Part of a small language model's weights.
Architecture: rotary positions, tied embeddings, capped logits.
Training: a variant of Adam for these matrices, 187M tokens.
Each number is 500 + 40 x the weight over its row's rms, rounded and kept within 0 to 999. Layers, rows and columns count from 0. Numbers have three digits each. The size before them is the row's rms in percent of the matrix's.

# up: layer 8 MLP up, 384x128, rms 0.0877, rows 173-203, columns 64-127
# down: layer 8 MLP down (transposed), 384x128, rms 0.104, rows 173-203, columns 64-127
# gate: layer 8 MLP gate, 384x128, rms 0.0859, rows 174-204, columns 64-127
up173 102:475516528526523503521482613523534474589442498543439482511514492502459535548490450444507457505483465470570485491488536511555460514510460490510470448522477549558516541505605518494468423533570605
down173 102:528459485432556512469549543532568622526494519485529494471467564411482487467534468531545474527562529486543537505522510488413528519523506543455485470533496435517514499505485475466594453501492499
gate174 093:450510502548451522540484499484408532500574440536541492506477442457514509496401461490524563598423512428574503472534524469473549453504441542484442526455437510509493483484462516535520501526538523
up174 095:581444536485548487527434494538501545564522581483503478522552490578514551544500494420502515539474520446509509543536535541548489497511450535541501435447488595503509451513481485531536524446553522
down174 094:465440479473490418463519503420505493412440477474427428471514588486488464487506503494441491504527497448398504533510533526502511441493458471602516505499513459524513534532418572525506481527510485
gate175 098:485525403508476439585547466519471452481488469538478541524490489434519505494426509499563449538579515523545531431585414490475505506559532495471534546518479498506499548446505531513522524434478537
up175 102:496513498511488453505585470455498471557505474478457500488510473506480467445475495520432474488516525489483502576477523570477585516512530524544502482481491452528489488364499526499493502483515471
down175 103:489532569483442514451568526511469526435561477462433495494481541519437478490535446638547571471546444500464484562508496503413507467472504477500477502498428516518543510475505533518434498540602498
gate176 096:523545412462419469488458469543490542453482407564507510449511472446468519479519496511463511537592525485488460476559497503562572429480474498466533434489495532470524570462486513477519490498470560
up176 097:485501507445428510524452532546522510433463458514489513519437531482432440457488468529496474450463472485470457543525459467439456519411482489540572533519442502444516445471486503445467567502484530
down176 100:515442542506481524483525530502544490454480497496489453511503547492496534528515527406517504565480496506562523491469504469453512500517475505529408576482460544502518460480524504552527508465539401
gate177 089:482497528373501434495536522490515488571548424483449484500464457505421502559486489503535576452597455513436471518439498486500476522473468519427557438466480529519430475504501541443530477534472505
up177 091:423504534406524475484543495514439506408456447497488479489485479504506427424544465562528489502514519482567555459489427514450569510509472468500488591474501495501546535524503535449500564490501418
down177 090:482520514454520537499510468479483503574524510436549456452520425536451515539513523470462513504462510542478573557495476491537509468476487450519522481436481509530457562570534581457509500429422533
gate178 090:497484516490536447542523446520463494485498520514498541533550451453511550481457503536469477515543527525553473493493543569457535480562557522513552497468474467406509568452538421571470480518524462
up178 090:493570570482503480511496472548535511509526522512491554538474462552610490433476536486472562456412453504476498448524524450474468500454472479514506466480486502513484466533537495430556520500476539
down178 085:510562507517458567540540537556480462506482532490461541505550474484509476521525484469529498550628540525522482478505440523498558511536502482496468524479526521493515544463527466475540502530431445
gate179 102:533483517495491491551524540577444553559535471479497532511471544441503458521503561491466482541490501503544483456541502497538500441548537551568528539524540468517408481463570522474480541489532467
up179 100:502520526583512526517479522501440544433511511555426534445513555526530485501557453505492513463487501455450522477522512499557553484470424535435513509447507540557522496464455531517467519415538499
down179 102:543551497519469487427476486501483481547383505522496538480533382551504507506545496465486471521462446447528523538434539495528519504502522512545531470462454450512543504511519574501507499547592472
gate180 100:516481552455503487559532527503533486562551443539551521507515572496564479558493449502512565553541459557551505483514473518414418509507491542436550555462494461534463531527467527521526477534475467
up180 089:530445449533492444387508458428474515493475513543522459525524484505466425490412477521419524510506511474407426468542456536466522538496457416507449548474551531495482553475488535529500524543444524
down180 091:453490501528548525549566391456431499436459526526465490485473549474484598570560480501524504444504505431454540560460544441486471483470599510457474550488502475551481521525535457516526513445553482
gate181 095:458501491454397494530531524470500469612548517460522544448493526546439559492475458472466549449541538460504462512562414458519441464477479496531515452460516450461545574532518474527513521553508517
up181 100:570492564413511463461508436435495520569506479550465515536514439472466510492528493537484500498521439520460485518545509471517435506492447544557547490522474488485578468501485530495502474497549524
down181 101:450480521539458512476476545469469582528560502525467524527531463493509407451520504480531499521500523494521546589489496515524461458514568554409458507513509453464530410509471520476464503452513535
gate182 099:481471475503454462444463392468557513443499550397521494486532463525554515459476556510532493502551527456416487459533506513491464573491588460478494476487478480498524508509555477513471449549541596
up182 094:515530566518449451413491508501514489466539451490527497496528473597498483554522530444569502516461545437523470526508559486504557501483483543532581480517556430567505502482562421477465523528526560
down182 097:467497501457526390542486612549485543530480529481481449465494482472528544525502485576441476483462511524474472478507549488483490470523444456470476501463446529447538510489475386504522559474467534
gate183 105:470439473406504527514490462469463548488494498521520463546520537472440437537546452493501478593496430519520454509628526510497493498517535514595521508506484469511561482512471482449511483488543484
up183 097:559555498518418468470477541535509474528495509571580485496472508487526559481510564560506504490530543497544444531531492551553582488556513565499465501496453548470537482451501508483452527462456522
down183 100:453498572463558519492473427535581516512481429489443533460527505373530488485498438546440517543374498523544485496479512523489456521459462592539493494474510466515494440546515486453524487453480512
gate184 100:523471488452470473530499504486566515566519550501434479500493419520550497442469509485476482547482506451491453514475513435481535437442498526572525552475464589466422497550546473481554536533470512
up184 103:517553455443482538527517488458569541539448422476552536509491491491488489497483416492536444473475528497487528548509496524498503411475414424530481525435533492521486487500448511456471509546519428
down184 104:509478551407461455476506493454478528558487515438492488457432522583515450505462518469523455503521471460484538491525439472494575474475395521478495443570550471459538503436517440520523545566431534
gate185 092:447461499449501490477550506479514560489459485464499486455532538512495485547524525434476479523512443429541501525509487518468467461535484526606552406513513492552465508506466543452464480426532491
up185 093:523527479500441551502561490503575542520525520558459491546465482485457524473412536573471514479483463543577524473530549516486476569472485491518487475504477509493510514528467472482493507453574525
down185 094:501550426470510583493452474532483446552506483493508448506526485542502532531524502427537495506530513519452501560497535426548577439473528535535512513470465415515459574481490528410466440503474563
gate186 099:500441527505531464531524459520586481516502456511451481502492509466480555544464458492526492528542510550454599520536487400481428463465526524446521544488507445455510537516524500504479435488514510
up186 106:456524440469526474489492433514538514534486428471486478460479496450479498619518544435474494464409562504538462475555484467537511440533500470549482460521427512538433437508527576471539519517535444
down186 096:464517548498517521489473510478489495491440478480513506478497530527531522541572511482487468484472495544485462512537483485486522458502521494540548512520493489469453446513559542521426491498519555
gate187 106:485522448487468442492445495548484428450480499507507455465526475507512522525530489466486515578509546564531519428467506457550509433494559507462578517466488542509496530493498465474486541437477559
up187 105:483500455569523454491521476449384467521523512502452511488522495508423538576491441498428450490492459482538502522525420506502568533438505503474588552499560574511477485446526514471474545475510501
down187 104:529507523520440540463524542478471482502488559506549484492551410509502564448410517490546553494522474509526459565563454507466489471571521511479416622506481506561470511556478503460533486452533495
gate188 106:462460384451537489497506445547559469576478460514489559477422469490554505560579502555545457497521520466577523476513553535470471554504483524540508520457505504577476482489535524518468473444510465
up188 095:485543515457378408476489445523550510543536485514514501575482447482460441486430460520486390546453546475506478510489431549473454508424425521515462503547535463486526511471453529514487477506516511
down188 094:466479442502561497447528498465575442433529535551546452480484538517499474481483508483454499510488453526495505464497504527476502472486517529457539502429432470504616570511485544501559444542471534
gate189 107:523585474448486557531548478485460497498536525518533493566498447453530491490430493525496426491558540563539495440545554432487527480432541515510437563480448508452495483560494521449506488515513435
up189 100:437484491483473504499535503485525572399513533436537537556498515428465535483553540443521510488490529430449516487529522478509509544521464437532531555465521472469474465435451449530493436546460485
down189 101:506517524465470505499538471419538520514529568565520407491498538502494422513522455549566440509467490452523503461485506507395501476509536540563467400522491502506470489571523509537536558578476513
gate190 087:551404412501509480539583504576431546497477504547486481561440523546449415505548536482467480544470473551472532490468511414468497496492523531484508473527480483474505477477559552473525412566493519
up190 094:507513479537515464520464451457505496477478476476510509530495425500504530489478476535499503542476495447570542457531417499579544469542482521556488541480521579506391419542436554506490588573509435
down190 095:507474491466491445544574582492526469528505430512523518518452491452480390520523522467504512468479482587498505511495550418434432469542465499451463460443486442484471534473543549473537446525545525
gate191 088:487536460501511536455470545493508526500523492496487525504495544529587470475592536452563453479510452490546501555527547471392479491540486498436518486522529456485510512523486458444495388484546456
up191 090:548535506528463545509581534515480552525519434488461530559504497474456516552561449585419435459503498533454535521488463504456466416503517537540440454461459520456513503506454463505500499509500457
down191 093:556505542513496506501461507455498507490517527488510522532562561574456565569419484491541486559423554501530516492480480572486520509557439528482512524528573453516484491549522469495567479435515480
gate192 103:522454496544529516436539497581499548560517469472465538497491458427535557440444502545471485524539497487561444462487544500503494526569517464488514480457507433555435523488536462497570531446451505
up192 108:544483556473530472525519566480435488499486491548427474490522441547479521510496459451498477565450474518512459580441492507571465500546595531447482525434505523556534504551497483505451515460561470
down192 106:486514473431498449517567495485510455516506521492468526499527534516495461514484516467562485501484501433443472517553519497531507560512410500500475494517427489452567490545472514510429451457469534
gate193 096:486505427463490541521450515516514432498496533569611472473450546496480499422428455524490557568495468467493508578507400479533614475490466520474434559495466517447499464463494471486503514454492475
up193 096:522541525501500495407520446487544518571467535499434521539477434480472545465473543450514509497521549533473381533519498563485485536488537545528538440535554492501474467534490457537472542534399434
down193 098:522608494470576454501452548515477525493508512519483475472502510524490490478482510514541468472452483435470472443516542539453548410578514496613439548472461485466555524495426445474523507502548517
gate194 100:533489460479537511504501538531497443463481497554479484511493460519457554490532494499586431544488440516505502544486513497541517434461398484526543557449482548462531538535461440413562480482444562
up194 101:598567467491463508493530539543557522522492611493458458520529502464487486513455492456495493548541503473485526529461467519495560435533529535461494572525601538497471505521444497499503482581511498
down194 099:490473463448456484540486502450453510454457490513477562509454533534478532537495454490529521534530458474492510538451479530480554538503406525497577495414447570428531464490381417481490444546497535
gate195 105:525502486531473484509463460506531469478513534517430438481481546455536450482527551467573563492513541481512560551469519335560568574500548502485519483486549450500502503517493505481544462512485503
up195 103:537469485558491559449425522448460532482499475471524539529517495506491510502519432563446417512572534492525550483528524541483511462524495526501453478473487501508483546512497470518460503525471519
down195 090:499502527495439483478617491470432532500475505526442451501484539467459547542436509509497544519551500468483511476448506516536510501542486486549459469504533433509531470577482529482495510455502461
gate196 104:526457491448475528495481498560557561551502438541524516490453470531547535454498487445519492427476491524553498489552558464522491453497465491540439500440501556525526426539484474490489472613479555
up196 100:504531449539589431611491489523502521486533490536519460463493511453508578488563498472501433494523568444539500439515444491452520490431481460468573500528491499443548510480454490376504470499531527
down196 101:508568471484557527489509487542441530486519465538560529496483441531533462534513492503488473468415457429575503566505478522450481548454426537517475443556562482476499426499580536528458520495504481
gate197 090:472449572476468483434483547478516591484512534540524454500604482530477517479465516529460452479416533515517465505479469525504493478582494451449465481541506455526552510502442545472502458467607483
up197 086:522485522499493497524553546521477458549477487490510472467507558514478526515428433548535495462479459478499566575503449589475497436462488563492531457527482535525515473475430509539400536483466468
down197 085:456521462503501432537521533498568472459483527493454510425535399513537496455516523439493563482518499544485517534576539557533459525413508478545520552490567433493481483499561452496514532506471520
gate198 102:561483475551546486542477498556446455484511513486558462498481534433509544545559446547533542458527502556587417447524488516509443541535512537551496553411507496458502516481565559579492481521481559
up198 106:518524396472601474441520496554504482478486537487507555433472480471438513487483509531518556504448443451455564526488525540481461451496397500503448452544509444423537495468451458522463481528505472
down198 108:458527541484508459537486483468545459486486460512454567482480453473499505366508480504421445438517492519554498529534506505578493510481492482492539497490547439499544527508501547466484560451505442
gate199 098:500506511500502493584515510507526430507533487595561489558498508437575495485450483493531524497463551490515586505485452520486403568503573456529456482498406537477510493508529567471533468498443482
up199 099:501445500496557532582469477484500527472508534467478451532488500512451478553470485525451440525531483500503543546512565523507418476585496485488504493487463437491475560552545507462515482558501604
down199 100:526502578475482482472509487564480507525525462456530537533533471497482469501532437491528457455507491455440510448464482470463558553441510472519422442457453481516497392486497600452524483496510461
gate200 097:491539586487531588452532427543501496594452480509501581561466575525494503536473467523525532563563509457548532506550546501516542493491519564556495465497530524516552473482454460500504526440536479
up200 093:552522508505500498441475480520532517534458478420534578515489562522471508531488425490495548512483447442498538467454518530535510435576536490515550525557537477468501444443409565526467523487565500
down200 093:441466516451503503424465508442510488552511468492493476466513523457533475521501408544516442542457486537521500477508530504513510430466508444528550505460485484506630489443564523461465518455537502
gate201 098:503490522521473457598431473504521471532515457568525575522547560452540526440470569507506480482491544409543511540492463451528482472425450470534444492520471494469500490444466570506548509515528485
up201 112:545550459533380560460420551441474501525523508532440483521535471446496512555528422574543496572483549502434502443500430533541499476460446484451529515499519528441524498524524451502499548523539456
down201 113:511531511450485518570466503466526498508536442517493526559511503522462544474579478523548507496508484467503525564495537487528499494503472458565464549451458454482487501519516481495487484439522477
gate202 098:531538572493474513441493480475512506495518559505515580498478547544517514544540565459450514443527533536425541437472487462484508531445478485526516545484547530475480473447532524450509546477522520
up202 093:551496516496532498524503492470520494482529508416438511509436603438432483505544510520544473552515497589449513476464528470518534504509521518497434514434498498495510504478464564429526518426514542
down202 093:448506459545457532477496501451446465491429468494529569513501488494497433486537526575480531473507556491492465529478482519546496462502575498421421513486525444519505510500495457506439541461485505
gate203 097:474551497500549506435544488459515559503510475518510481470420575478481473541534548482512520548442491523487454440541422476572519491489553508466499508554488378459492475465603576520457480464496566
up203 094:428476445480504555538594463404542525469489523507528526412489436497412517455498491556511473439540471524506481467534498490531510491480522514457471524463506518463526523474434554415549421511505441
down203 101:472551585478502467540492506493499493463476489525545503442536521457471454503542508444501454587506462448545573492563508586511485580455471462466503460485496489527482486480492425548534480521561533
gate204 104:470454523532589547541499457506532443466541419535558476557468423466470420528559567514501497486425498476450519545519498476536526535505536534566531478513486488447533499466485488516450489546470541